{"d_model": 128, "n_head": 2, "activation": "tanh_gelu", "norm_eps": 1e-05, "rope_base": 500000.0, "attn_scale": 0.125, "bias": "all", "optimizer": "muon_variant", "seq_len": 2048, "steps": 9021}
Each number is 128 + 32 x the weight over its row's rms, rounded and kept within 0 to 255. Layers, rows and columns count from 0. Numbers have three digits each. The size before them is the row's rms in percent of the matrix's.

# layer 3 MLP down, 128x640, rms 0.0569, rows 25-127, columns 384-511
100:061091154148128135148079179095113048177081130105129159126167164174112173122137139138122105129174118130170165165158108178108134097123120170131133124137110142085121155157178118127153104113081109107187118116147157112100141157162174138140089102123170136106142128138114134080129092152124151158132084154092125174166136108137143103111105121192097073133173073105123102141134138147148133167132
098:096178140127188167141153121108159174100086131147088152149098056091151108191122175135093049173129158139151106120093110136161165122145122174193125136128106112169102139090137135121161106123157144121109129175164094118177139090076139100105147137076136171154158134077094085126124145132161050168186113149135136144134101119160120127143116131112084140109171126159086147147127116106089128088119
098:173170116150120153125140153104210153143185167111163095134139138167096138119129109118119108115128156176122125112128128134081155127116057125158125149124168140080137154185188128104192158126082089134111101152163152137120154173153075150195131109118093110119089138107072168134107166201194125106080117161152138152157186151149141124126124117152126142099118121106123147107141090113069123116131
101:162179105104146167064097088162130149139125142160163184128088154140139170175133045136146157161160163096165132135118172155120093121105078144154162142148144109117121145158132150128105122136139125103144078119142138088159107136087139091072110143117166121102154103092063084202140103090155155085095155107132112139097110165124172107140126126117135172145135114184178188110178160100145137120086
100:120141154128162147128092204096138172090104074146149127126147149094091023142181185102105148159151126099122169106134078143135099122111158126117151092206145160170139074117186129154096172175090173133141124158143105149115166087141163106124120136104163105134086146148157193131116062079185107163150146077129083079161144143116076095113142137183121120184156120066110078157121118176108029185142
090:095087162088152128115082113187153123140071122195087087175081146144093180207162122154138167111097172091157114135102150125168104101109145151189157106133131108115078134107112142107072129143171199154066142143074160115141125109151121088091100125157135062125174141080138118121144106102118141142161124098088131160114099072165156158103147134126157166171175139128114130107151119143183171153167
103:120115209153163138103173161180103179095118114133103129113095166121150126121091090139115143150171150135147146159096196154147153111159072124130120122120106081110178049137174142112145129117150160137116128090184097132106138149057136089154099091126120126134142062247103121111104111155082098126130093180152112080141118167127205100134124152109172129154127129171123175126165107171142166183127
098:114097096110147097155124138095118096160142085108144131075167059160106218075069102139131161139157081155124130109152075130095121083126089099122174151045110130115114073153132070100082066134135075112075089064125180163185089158107083106112142090128165096160125161117115194127142161122203136120149197096128152061111038165155151111125192099144130142096189153117141071098116151168148183105095
098:052161068113076117081063155088163133171147142163120157147104150132123118121175093124127066131135097126149066058138127104106086149152159150133134134056129103129158107090150118088138116135133098109135069116077083115156121126194122064142086085107155159092150112123156108110090102120107170146164144102079132064128180076110096113152104083127119167134147102093139107136104140137142114160074
101:123140159165136063184117114214107202068137130131179128099110096115148109113145039100151181083160127096131132143142195143123135127174151141114120119176152147164098069184081158115174119146106131139092153105136159082136167122120163154161199185153125151116142133128114054144118145126166113130152197163154090100110156201160090155144169153151096151156129077166126105161153140097116097091185
097:135151113173123103161145122039119093170116133094107124138074089096106150084216076151119108142106077155121143088113065151194124120082183130139109099134193146104081115199096143171150094089173111188140144199136104172148123142162198111205145095135097143120128057062171127092139183159133086145166163111092091100156127109101120175133089141152141069157131142128113089084106126175114147139135
106:110088156159157085096094184185224158125116077157110073089136150108160137092130138130172140114104131059115132137085134138166147223126049099091145140159133124173130152139127152151151193108123092139068141068110102157149108144152162146060097127063140128152175158111086094080138118138151125056064110156120157129147186151113077140170145142128115151072181084104172116111146150120130112143096
102:140082173122157194119108096185118184136106111132083132100060182095141140198157206111118132113122154136155154118134141163154107122110076148212112216148158116123144105143122100143147153131109114054074150139183106154147120120069034081081110109107148130166173122123142124088153162118140105156122116097194146175170160149124168129122070130127092158141147118150144096183103145102133119154123
101:081139149134135134171146130151125194109169123132130121145168148087121065085146172153129221189165151131158093145089181131072159138114171142120155095140157111170148110074135131124131123164107126115143158079147121140217113064125088111161113192125113067104110120182124073103175164130112091090146101121136132133137204139134167160054109096093142153136185092128132139130047087133103061148110
100:106123131120106128097071186092111119087108113123127141112144145194154200103112199196063130130158148094057117084119107083129154174135111119109155185150088127131174122108176104118110141139162145114168140067103088140148154105101081145146088158157122159113168096156100136140098100120155129137122167127119122129068094105124165161135104109152027123133129087101135141125135154168138153114114
096:156077126128156175143165145136059094176164079172115132159127174094164103135118081116169160143188094110068141135137101190159150115147133106157130173118133206077107089155117147112139098183117106155152042149081175147124141130136133078119140181120172155126130137131151088108116095105115144184170133148169174153169151114152079153124061159110111133074141159087126101154148091142119126159151
101:172138054120087089101086155094177124162135133141143106111186091154099126193135166161145093108136124097129172096139176183173092153109145143151160149106131124152122104140165068164110124123150116163128127125143132131136140162144148161193148120152141103144097121154110071132186138094166158137122124121120129122069131100153137137142102156163065102150107129137120136091084127112091208088140
107:167179124086138114122114194109114154104129167097107105132093130141084223144145123083089144119102122115098078130094044113079173123136084099173099133119133123091119108129059119155139074067035077134117201071111151116208112163158130152127117165092169048116143114101098075112065137145124141149168166146099149139120108128145151093076137131122132137128107184112091098121180152178145109140123
103:126128178157151128109104130097125100140149086153117183105193164121109044122139167159095102096124143176189053127120084142108177177144135172218154155118135143091146159140164102123073123143122116129174158158128171179059119137123125129105100083160120151127112108083117184126149140134132146120114095134104142118168148124158127102063111117105138115165113091159031167113144079097098143162091
100:091144125158155121149099114162139131090056145106146104161108169088160125148187064074137096165137139052125132109103090133105191109168226096130075087124088170130139084116143145156155138144177122135107136145105152135123139163130137143087065187168071073116129163130100139120100122162136141110127124132097098120102131117101202159096104152118142147119127077114163160092143131124125151121150
093:178194155118157172130174184228154134145158167162122142109117109154131040170168143114072134186137164131090113120171138129139086175123125180083114131109193149150181101144140102108094152128129139107163143159129128189139163044099105119063138104139110136088143135178169150111115120130149137131146118106123114095126169135143066141153117140073178139147147077169031134142101125117130159168101
100:104126164103148098129191157148119124139073114108140112113164107163185161097120172175147154143148103130090139135184121119113141110122114176144156144131160075118070138108083198156138086099096121191133181138163086050150097108166160129176146117093127112128149136057145081141121092112134066146098153116184123161138133140154095170073107134195062192087167075146097120128180106153170104098125
114:107142084142114127144138125058074095104148064065132107107111222158105142122180149143147100148127135131116152106128107142030145166056165106093104167140173108158149117151182082102124168113093130084154098128141135156112117098091090161155103160100075152109126092049061133095156073183134092185148165120123102136139168052139054137121094120143101139119115187085124149130219117140124061122143
099:152145143099168140143110200083129104146094157117125167151072145113170089108066132106119123083131056197165131117143132128136122167108101147132113041125124134156119083155183117082096128198095068079212106129066132131110137131108174134168139149148127124113136136127159119176135068107100104109108084138149128128116078154176196095157093154140110139128122150141151143150165103122113098121193
103:143142084167100103134104095175092187137180142108110101107085157050095088094102200155092155096161171093119166157091224131123137129111083121093143117117067134186146165150137065059110074112121178124163148131079155121194099112091128108175137137116147104123090080146107102153113074096131242060075130119144136189126185144108104132146128154121101091087133110108146151152162084127140143159108
105:110085161107091122175116138063099092135123144102108125130101129213123088087094098171131086090198118077081137137111126089149153156129114137154116125092146084105127111143095119185098080111127109143124084174141181107124099125096135146152142114135187082189149122139113128131177189161179139128114218123155127111133096094108198141116149149101102154160172174169099040136165133085110139126105
097:114132067123119150158153182073083082128173081111162123134117173083166134144114156158146104077137139097045112129143073146150159196119117152114141131142087150102163202111141164168128115119120103141105110142132178098132118140137155123134123102127104131108119170094140151148130097119070131165141117155098152187121154121133152105199109102115102255158135157115221116140150165132165101170151
094:156142069144078120152091118127163132149127124131142144154119104156139168150128096118160130110109156112156144077102173115106178105120058108113105180088108092112096120143113102144133133130078147122171088112099137104100181165169151162189090112121064084149158110171140080045086093100177120148129151150163129193137157077175125119107125089063101147096128152154126152074157160122115127130106
107:119129179147080144104172152128104098179065120115111161081180165092112142135114152151163099090163068124148155146123104177122169145125162059102112176197075124096147129100102112138125129149190108114095111144107139103142122120132102124137102119090163129109193136160058176085119136118070094097167142104154114127156049142108193064105071129148116120155182128067119138201180109188123116071081
101:097134148163156138128138195094191125151147140145133183108124078142166116098152097155131096175155120113211090176129143161139085131096126166188091165084090138116133139154084132177161119116148135176133085158174193119120143172131074120148161148169153092135139080075127097172133178178092131135161129113088199184148173141091126153157114167118109179142075093096127165162069111125083118096124
104:170117130118165097106108040115083105124098140126108114075071155155158153112147128140114157164144136100101110145137143151172124134142164148127132093138199127123214090162133077155112122133087211097206183190143067150152146080113172178102127080106178128189151074123144151178172131124108146167118135095154136030184116124151142135120152167120081150125142085168137125109105082134185082154182
099:125067155169099058103133152154155175125150097126146123143183090121106219179096161103152090106130157158090103150128190177149157139150086143140169155142110150154190106141120136128135149088100091098113093119070155157129136133102135132062153134146101142123129223111128116168135122152052074133059081133104152129139175119121078169080127121138136146178152099074152157108141149152144131072095
100:244136118164120121151122148080172072150107150121080097164157114184106184136066137073057088111113086120123133138139085110070139132100128123117041119142145089154132106127133114123096127123098102124122097116212175111203098118152145203124144137113156116067174125153171150072164092123128085230200176060101151125141121129109178122118149130133177172120112146097138132150096147116125134128104
097:170159149144113119194138133121123122135109147143173156103097083107112088146153196090133105148174088120132068159141134110137188171108081115132161107112113142165152196180130080140231127192111106142178141203147149101105115082066145111138152161156104116120132100141097139185077109113039138120064140147144145160145109131129138098140157126147125131085108138193109142127097168175087145150144
101:082147153144124045129160120109106144145147179160165133144104110129123110142101136132112106132091184102135154086207076136189119118154085159144158083217073115139125073144115122118056134136138121147140117110115120047082149098148107086119144192137141107136091154139144117113119159127111092122148138100142121136143138154160113162192162149155148130101145153130132137118108101121116085119115
100:173070125172099084144125131075096112148097126095080185124088148217075195128143105097107082137171127154126175095095073154125176096100116056148117143097129144147170154124119103149118137135160113153131162148083170150132068155160111136118095122092133123139155130140139125120066137143100154112182123114091108108096160085116196198167159129165114109204136101115137132146179143096141158160066
099:100133080126095093099124100141096143113178169106141138091110178131143102148175114078117113059154101105092080090095187136131119157122124093096184102087137103077199090119192158126098111141142101123069094081094130104145082082106226063127137145113162122101104121070096182101127101119096213182113129127090123215132126128112081110115133143071098107131136094128114116176170180119063122121115
108:100207145121135179165087096098146128077124081169152166162087138084168081098130089046089167121186080125057107127162091157158081167146102172097163155089093131123094145134090162064152112108134135128140144132100148155129174099186114095106115133072117136102105091031067175154130132169186159069043135129155169073087093122174195113072126154151109146145123061126111139122152170160095124149187
098:171126138124130142098132123104182120100176131094127182121132085184069085088103100087162080199144143119153169157133091130139156116135152185125181157137126188191124098143114161078116194095085158092125100088098154123128111146088082185112135127123149095138103122097067087149150089104187085208093163151071126173137178047098185157135099118134164136129076119135090107124088114151109175104081
097:133125095121060113137103137123138169124159130113148150113127094082111162150100145136141163165129174139126104083096148148103131137115117187130130088117106175174151047113134182087159139137122147059006148126156163153140148134122140160138116101125127049147121158075093145105126104137141132092071127130183100132111175160085186127127145130156206157112108142149089117127079099074176125160128
093:121163123114117110190069148104077122107169167142111220154190108139111159119146086092111125132106189137045135120117165146122120104135082135137142114122044094134196147130123133149134125103131143092162172127110139110118106096172184102168179091074138115131135136123132176153121108060115052135134151104171127109148136223132109150137134139148154121148108091117140177111112042088112104117129
105:128141105104098114096144126177130073110164107084139139134118220174114099102204041169153165124164141102126086084148118184140117123162061128150168177098149164084098133126162136158101117093126119093127148071138075203109126131181116137113146146155166141110158115127089140118154161200130140117124166126077093152110133134162128138161146159124137184116097100137139123218141138088100165172084
107:193064188180073160167133129201187163129117148119125105130083127115150192195091106113176114131077124211137099126087185098132164115143134108082109124148145080166217128096131130173140148153080181082117122108062094145134116126124156118078105173145132162196111106216134073130160141118105128151148153170159118152136174154118166087163119161063170080160134082094145124146146171119179100106125
102:153116006066122144066141129140079142085121167117107123138093101176106151117124104102094137129173092155041171160099130120093118109114122076111151097063114081137147136124184124105117130106108122136166106091086134146140143166209077158158146134142132162121056138105090082108098155086178180094125144138148122146092106082091049153109139069120091117113108135129092116076159107109113173084187
101:092175144130133128110101142104151112149099132167136049184101143095090121117101101085153105176146113106095151077141135130134176184128121156120068229077137174102113145164158096106135176150083149154074166115127157119082161111158142138110129113063122123101095229070102162128123135126111060167141119184131103118144128146134137127062132139113156142112133113106106217090122099109138165168127
097:104132163140122116129119111159133140099167120147139160134153093080135077156095131123154095167173149111064133160114075163124114184141159098030106096108093167118106149149139098163144115105126145138165095199098153151152129135116116060075168140133138179105100168133129121122134075081140037120127113132165149143149143073134101068138115150132166110172092116128074119147149202096113126144124
095:135144093157058124171162141143118164160094153131129117135115110158140141087149115106128146103103109220140140118101136070057093083155040142155123119139156131114018090088135107096160130132126135108105152116128143166168124123150084148140092162125099177124148152175101113174156133097087162130122120098131136139132113175132092122112121134181133071147146136116068105049096110134114202035053
096:168152111154153165147113109121127075108145165149108199157112137193163083115192099160072173092111081102185105098138124142123121123170090123127153136113084171179118097167124135151139143158166122158144107038100103143112158126208097172207121104129138134119123081160164155162156140112154104124139117148094102128141077151137094143104211143108082083152145144124173134149139157148200102155117
097:133116104139133160085135107136125130162176190138123175076111113175092124073053109171076116123110168153188121119147162102167153153100088122183105162112133129084112100058189144115054094103162077157059106109124166140125153159135147140102089165123140065108123104165140091109148077132119102108196094146083066086118158117132164185146120095137096090048158165205138098195115142122181124163144
102:164189074112126133144143120118139161188140154169140128098110147165191157151080132147147168053114154120112117147119121077077212174169122099138114100145129123096083140109135122097147210145152150111117148158101176081107126106104111116128093095061078116120152180097152135113114124130143107112135113168192172099151156159153107084150104127156142112221101097138069138153122106156142159179162
103:143102126118177164222134150152165136185129123163196130158177135108148129089103102118156147108169140081112101097159153158144156136096090162147138118168142138142119168186079128125090189142155191141048162063106167150112110158106133186163138142133101126171125145171109154152141134148111080111093120087092208095116150103107077130170154172148180076163119071152114150164126145135126081147115
102:128163110122146117098059184134093093155181080088117154148163122114120097112132114110112143133156102162162160145149124140144075097112096093150114151104144143163116162152111158067112144150176130126144095149099135078106140104116101142094122133101078126126070134087208090065100161095104147121091130158161133148173131144116140044115125145125163091056157182162164133124147111093154123170122
102:170143152088134166127150063067139141158116149124105044093138099098188133150087179127166158073143184095134127108069111173158167171074153092141146166099114151138197157140166076203087119179111178140088130175177142150099171094092119097144158136134110168142158106097109154075098150179112172099116126168171129098145111115144143191161172137141062164147127194142145192141119164086143113129157
096:135113200164178067104178053098203116106142068145136082145118174126097060187128142109110131125107145156034187066104125127171133098048172169147141126157134134142105127083151109148118094129166130057129113100130082131111153191152114147120111093145128073111163111109140130163137159134146063173164103151136124148075109153081161161145112147122147194096130115159145100162130111157121120138102
098:064113102114094124078134129090115072145135061157158178132129150120145148215119111167132112132090160019182122109133130201150114150196072159098057078136106106116115135130150089152147125082143135124094170123145068145067121141165134123175148140088122099127141146059170110115182118098082098117138110107158084133117136122122091127118106114099188150084096109114138162104109121130151163146095
094:131123153128115140142146103126078117137163088130146120116109102114156052077120144148123147140151135141097062134159205151092104107110186160187150112142122086061177112129145106109147169079176149135106127127165118129157222139156137174110149138109178095120134140112185103114124137175158168143178107074164149177141104134110075115107116143096112159151132168175140121077188091106185182116148
101:112159155120105147162107154131123125175173186124119227121106130183130087113127126136136140119101114106104098118162091092159099144170202131156114130166108126161149163143095089150098063110111105106148141121110079131134201195225113150130129193103141132097070162121122124168149118109192129149148106106114124096193124113133119121111152137078144084139146105128126119133119121131168062173204
096:139099129117099142121109179124095218097144165133197123115136129099116094151136152110135196150084150128112162177096131152067076109122104125144165079171133132149051147133161106107124129132145168079111145140132088100100139099130092103131157139198129110101124148172150132120144145089095085147070149152180084092156153164143181120137131147129152121140082102088136156132065060152099107148200
094:138132133117157109147176099162102093167149139159104122095183124134089154144103159141164151139101106115157161116095130141186116125143119140127060151032079118065113162060177119144091135127188152070162218124096146072083193125154157111110128099156119118057087110082123079142128135145069134135129145113156121116097136168121145121139145177127093154137076117089188177138132163135181089123130
094:142114123107099126145168105097136085150096065117135088055165111162174157077153132131202139200164147102129113148157091189152148165096087113158159154162160173168153153127143164117107096180096182145125105090114119213102115107145183120136122117119138149185098136071118135119183099157106152189148062137130173137097154146145046109124139118123156130127060145097106128108189136050129098097086
101:091130135143128124135085166155143115160110127154156114119131107148115202112224115057105113131099100177202126115143178115120125103101187121106146103127117087088132115052091106121130086163152125128101082125128096101101077102152181140183119163156118129168086153163158128126213144117190056141100162181124154153148127156123106134119154134118187101095117187106141113082121107164100040107150
103:203063107150101144115181115164151142181165123143168127133114170112083092175185131163154117106141134153143156179110179180187152116121115099157191109132165126179087129080133099121127134136097130126151125188155149105181109115099122086157185153133094101076162144114131103096146133158142075098170164190105189090138071101140141113178117125140138111172192134177095060135145078098149200158153
093:101114078110098121099096188128139075148218118102143178165063101112147138113144042124069173148083101095138141085124116075101057149109150166124135144158192150096150149107133147097095127136171159114082145150131159142130139112155143093132113129140183087108077060140174187148160123171124207108172083115124170109131101141139125127143135124086110128129123059127098100196127114053130121152086
096:127110120171192154171165122120148062143116147134117128167116114125144119117185159098149110096076117106142076098108137175129126103074125107161116124115118123128132153151081093160141109113122126086082087074091073102112103130128111156163164184114125110036141207117090136133125101123180112150115159100138097162161120128124139095137134129143082117122111147061101114108098099133145149162137
098:075106151082122137113098147156103192130121088152104090090188169158117124128138159099088102087076198128107100211132201115061096093083108120173157134122165111103140110117120074114158171163138139154162071022086100102111121169069171155146156113154122168132161163142107127140127143069205121133168078102124141097091110098091107133109119151084071046136115153080097164119117136153104166126132
103:162126088180158091102128134131166154139151138163086152152106097122146163208101115140181119125099181118151130142140145151086162156128056119128166147091056142096085154110096152122144103056137107182066159122137138131072138119110115170109150125154120121125194134135127148119167135131129102095069096210163110121157108154189218223110089195161123186116122122114139153082109152157159163150117
100:107161168138166137031108045118110132179165117186142149208103169065095169136093134143096107129113113156120151155144087122157150173143092148149110130150099122096175138110136154149084154151137081140083090127077116068092146094079024112065125125116154161082131120095086125131074121079155106082068121104136105096081155149113113111104104114106126154102149133116122176085131114107161176122084
101:107168150156135167185143156102118155183103072153166094179150174065107124130061157168171098118146128076101050130135124156174124178096143152151128145039166150115107180110125128109108156113128161143109146109119102175093103117146137124115138144158186149169117095086111136147137117137156068102109154148122124155098131101138112107187119142147080116141111104111088134127165108128139106148124
095:164209191130107104118114151166114165141148157091095088116156114168170126110141127099144120118105159190179174126143162127115165157132121108149152100143104135148123074145078165150121109167067142139161153043188102095159059102144137180125067165073129163168117126175118140142123143135117142115154152123148132123103115087136204137160129129075153105193067204137118154180180104134107127090111
097:096138173121116073165202131092152107167133101157182069107142119155165133125157110133056099140156102154066104160112163150080153092113201126114116136130176170081206151156096137123181125101136089109134108080189156099120139148100161121108096157070108181095107098177107149077162127110127140118129077164157140149127125161102112126140113124112120117082184085072141138122133137168114110118166
107:159081115097102151116125109173160137180071189123110136159120106129103126128068169079124106170166141138184104113127138156097183151173117142140115080159132132135134150169127179152141084118154100101166179078100104186146157126095151138140131091126145167164114095133111164095110152117164131183084138069155153198121106141156054122125138146081141136091145126129126105167090165124090176133130
098:096099091068124178155078153137162146136153130128082105121151169146077102126123117088110137143143100165104125159125122128166124129116145101138122128110100117130054198143155088117110151119107143165201156090179105080141131142134101110177107127110126097148079118097088074162113075154132190074154117128138172166121174070138130133167191151141095112144122203104084159130119136100167116145119
110:164041105137119131092130129119119174066178123178169120105119147152086102101155048090079108130120100222130174144123085135107059099122128075159166095135183106137145134094103150123154182067138163120075125110157132165138105152186084178110050126119120170138104115135101169140122157101143137169045078122161187139173074090091139124130160113109104070183120209114142150141111127163133139125144
098:109157100081111176160113136122103072121095065195099157149143059064174143095114142120106148214194083131122165092169150106137139163151186109089131098071114122077162115131104084150098171138109151129120145152177074154170110118121087143132140104122107130141109096112148119160115118123119174173100138054137151133107122123117137108081138171112098083142139081163098161134069067147105148140110
095:093132150145163121118112143123139101170082122127126175126139115160118124139100125118155124085104182130088128165154126082127111145160144133115139125175129193110058045115111186126182124127148044064123120107176170172105115132071181102118140133150070116125061084085117118125155138130172155158163101161168132166087172135107147174150099121108102173114147080182166134117138146123110076131105
104:135115100084151101158105139167147096148140145123123163110180184147146149156149112111201136158095101121139086128167141157174118137149075084107123091104095111176211112084122118164104121120163115168075119166127102175111147131149181141146139063141197141136153098113121170113111124142155124064204195149140136110120153128127170187105164108117107178057188155210092092039121094154102154172115
106:109134129103100128119155130158108120116140156079126110129161188117149159146169117087114127103163114110152137140110096071084061153160154120162158134114129129130164169104148088112119129136178125143172187080140124172123093106148109118119159111140110153122131180176188119108139091175088143129091149110129109103147110115120182133147103126124197155088100189107111115132080087077091188121155
098:130146070130100138112125098137086156101140127155142128122104120093101112117144100138138152121087100116156079180140116125153133148114097171124138097139103161086148134172166083120158174171131189121160156174147125086075138023170116093126149109175124099138137131161103148092091096096155182183119109161164172112184050129129100062121163142107088138080152163142056089130093101175126107166163
101:133180036196136188126092186090114135132162182081132143143150097145128095109120131105159115086112137131159163136066163099076134150134166123128129112101126132087124081173142147132133096067214101162073140117217134161157146096101127118141137102035152135092121132089128083131109113104129122138134110140157107187088136100113172157097130121129098145121125141066171133053145145105149117134116
101:128090162166147138108164089161115095104140094067152114055161102079142152091144053156159156185154125181109120118165157111099114148086144109129118126210113118162120146135148086123127051163077148177078096150098142081135102124096153075144135080116129128088144140114176139085103081132124101160079133144114116095158127119120175142182118104163154132134133110176168159125100116093114107102117
096:236129104123086122097117167085130128088083163105100118147115117104149059125119144096099167125083105112081110154073092124137145140104087112127093101149127162101082100106122092149089129070164122108136083127171128124150133129169212072080157164081158119145154207144168096181123081157074125118160158104089129154145103127119143123089145145119142133092130190127146148115115135131169145113185
097:176147130179098127112190186136067109129143200092151084144161122118153142122167177107110163137136183123161170122125131085108097120151138096053068134156109124099161140186093098200118114124163180101203146193173152194117127099112109158132145192101159106156122151163137183182091146115163148080142117130170101089127136123137128127127108118104081118202137168170076094119092170164134147142117
109:110186094163109121138124144119117225129125157143146112147091132146131130091157128145120158134094122082150150144121097159157182175183166091133126157075121121156060154102147119156120153124128115147075116190116141133122111129202135095129081145144169147111154177090147093056107132161112108198145181093124106116127194139128137129074129117178098154117122121151133155057118160116135163128090
100:071144131162120086125184125170163131112129133156088080093141126149113083200155161128154076129114072161107165076107092164152172111140154132116136131146142124153161141040176139160072115159160182093096090139128154067097108099108111139083102130140078136148125090148088169139177121156096149164137163122117121078039068115132078127152128116117190107140170181148073057122137079149035191062200
090:091164140165176110122136133163184167109188137156151142089098143115075128105107112131171088144143176153159093119175202085159102177078082136134073178145186103192039088130125164094175124170106158166147132106127095164114138137136151128159119159193197120121146143125152102148157109141128149092111080076098152154084128118142110136113150140111135119083110162059181139116122095071145150174096
095:150139161092117124132079146136092131153192088106091087078161139154100198098145070109059173173120065097116069150149155110104139094167147141114133114172083121114066120123119124209183132171092146111189145160102147062117055125123123115121112147128159136096164162116165191162143120126051106022118090169139088135173141137111141139117134122140140045114178107216184112089110194119144115176127
098:086182137180125125129232146138115124098187122179097189094114128185100063168073176090146140169141179173136127141151146150137079090174116113107132101158147094134089135108131089164111158105079166106151121129122099101134112096150159119100129101077172167132158127104147175088103115104144111120177097197139103107161130146098105089116119081162169087170174147105151182153174157154129122071158
099:129149101172141111179095172149136124153140162149137085226149114113085127124096140139126192107040116096146136090154110138106121115112111131148049153064179132104133178096115147083148128135128131159162100146102132060151158118120120122170158109133140183121043160168129121150135093141148119101153173154123113152107132087125075176114136159107121082101113181147085103091086137162165112195113
099:192144118136122172183157103095078149082121159139139180175127106122105134133200152101171149167163169119103109088095075115116092108120131178049160128125174153094095150123122193200133138145182087155083091193089177097126139148096188179145128163189192133084123173139133154189129134151164058148159118149081145175126169127120093085132126186185146130107085151107150053132144153140133160148028
101:139130185145148180165140136116101121116148154129105197109093145140137098094141115110153149143122114090130085056137117082142170101164130109140088141129149084177102097091087161088130116118110097127069105129174119152111051126100063129125145131138069182123114114077164088105115161191117127071096153125093143128151126145093156164079159148136124100141151175166112122066164167123108161109133
099:125143103138160115117158157108146151105156085127110126132155135007100147130134088136146146182152162078111132148103184118145132067052153135118160170108178123089115112070126129177208172142143092131122199184083180155149117206073212073084114127129141114167098117124085109150151160176201102130099155141131123121150120162144149115148125100114138160160102118118129129095088129118073123144150
105:151112066116098161102065132091174090109157109134138083155153118089141146187118117160093124092111157168146090101086120159104089164145090106085147095078122150138097150127104085111116038127077128078159148119139117071057171198091165050091178112182117069107092132087102148109150148159086146112112108089157119113225112161126025098192062110127144132116087096104149093090091178146128096147147
099:077164178154136108169187091114160127154155154122124150136125120114105078147150162103073150105124168133137135143148100112165109062131121089180077098086143109126135125161091128120163203121125173075152101154133127078168162104144135092110096163141105175109175087161140128092137066121127143161118153100147137159200124190120212071140115160111108085131118081089100175112162142123081067125152
096:132109127060113177123155121063163120137077042121115151179174148069166203180154109125154127168168147150056072213139126123167120158124142147118087187118108164083092098126140170127131163161146136139111127154158092168130119085082134152144151104101100084110170179093089169150146130148098136142090147109168120172112199148142105100188104146132154181072088098067074102152161131064161087126118
103:162091030140191141112142109157127127103084085144146157060132069130100180122123106172137073159111156123104131145156087142170208141141113132106166103135132114086135150083116104123080159129148146119132155103084131157167108126158065095128154105085181117144153061123082153126148103124115140128094111148097097131076172103127076110167089123154115187156144127131166144158117148156160117123146
103:099190142142101133131103107124127132142151134090107105062134087151073183182116173080112117117142150114122109151106156132161132107087104154137061169118093133118142090155145157062208130090161149119110102119070167117149098177078178135154131199117131113121134140080120105108139139126112136094173133171154104171093133134074209162142126110141147177113078109113225126176195159148133138124143
096:129149151199097145135162156118156138125093149113152083176131114184114157076164114136102130120102136160110161157117117165162138090168159150068134128115174158126136115121125184083120116130070122152183105082150110163172148157164119089123135158190074148106198145159139138159051078136064091116127103076104162161161172106129098163114140110136145154138190122114130141205097156135130145106114
098:095087121080075118132155046056121149159143096107154109084144165164156144119149094127079159173142166109144130159121102163092144127116113159120118103128149156124160136067083180130152108135102156115166060092134142157145171171131121142224124149137145179139155056185147162143092104120160143120098098067095142138057115109150086178079180083128140084089096168184159139188162152182137095133083
099:098165109130113109167139116131064099132156190097157090093137097082098147082152110095080147131139127043175114091137136146103097134144197118137096177136200161110151093118157146108120129156163080163136033118121127081115162106107063139122174108183143103145097154128089125158122074146096044133121143125120119152129159118168091154090110161089132122125129089087129094092131164051162072137103
101:178172168133128111169097083115125181057075133089168082145097097091119146135161161152141134125178088156072157129118128102105058095133064122130077161153132068135088090144116136099125102149128079081138169140156072119130146080111196100153087058150090096153170195146094109118138154107082070126165136182146114124102107114141114127138156117111139114184165182109166074137128138094059149096123
102:144148161093133128082130113127116104120083100124104135129118126145115177163149074117083112159080181129136158146124152059112111128101151160120108144156177114151103119162103151198163130117096114128123122185148125104144160111128158163104086119071164188123160145188120134139100126163166131126151132153157119100161103135103116066103144131105108112132113113119115174147098131136143070137186
104:090082081111087131159162101099152148153084135146113160134176061118051121125189128129140101093095164184127124170130106104097103080092123104138126127177114131186136096119162159071115066078147157131083112043150091133154119116120122169121152134169128161122116121150112120168126103102147133130140154112075079131103079124130159091141117160115151118147121104135084116108100127099089158063094
097:107094048136125128186128121133106171214136220115169110137083114094154128121103126169131125130162171164053153151146173122177116114113087118118121168078145128133136166168187166148151169127135088137105146124144156140112133111141161095201130104170128143146144112094106162082122116129125142131172121130115132107112146134165145133163169100173139154136113183144118117134154115156120131175099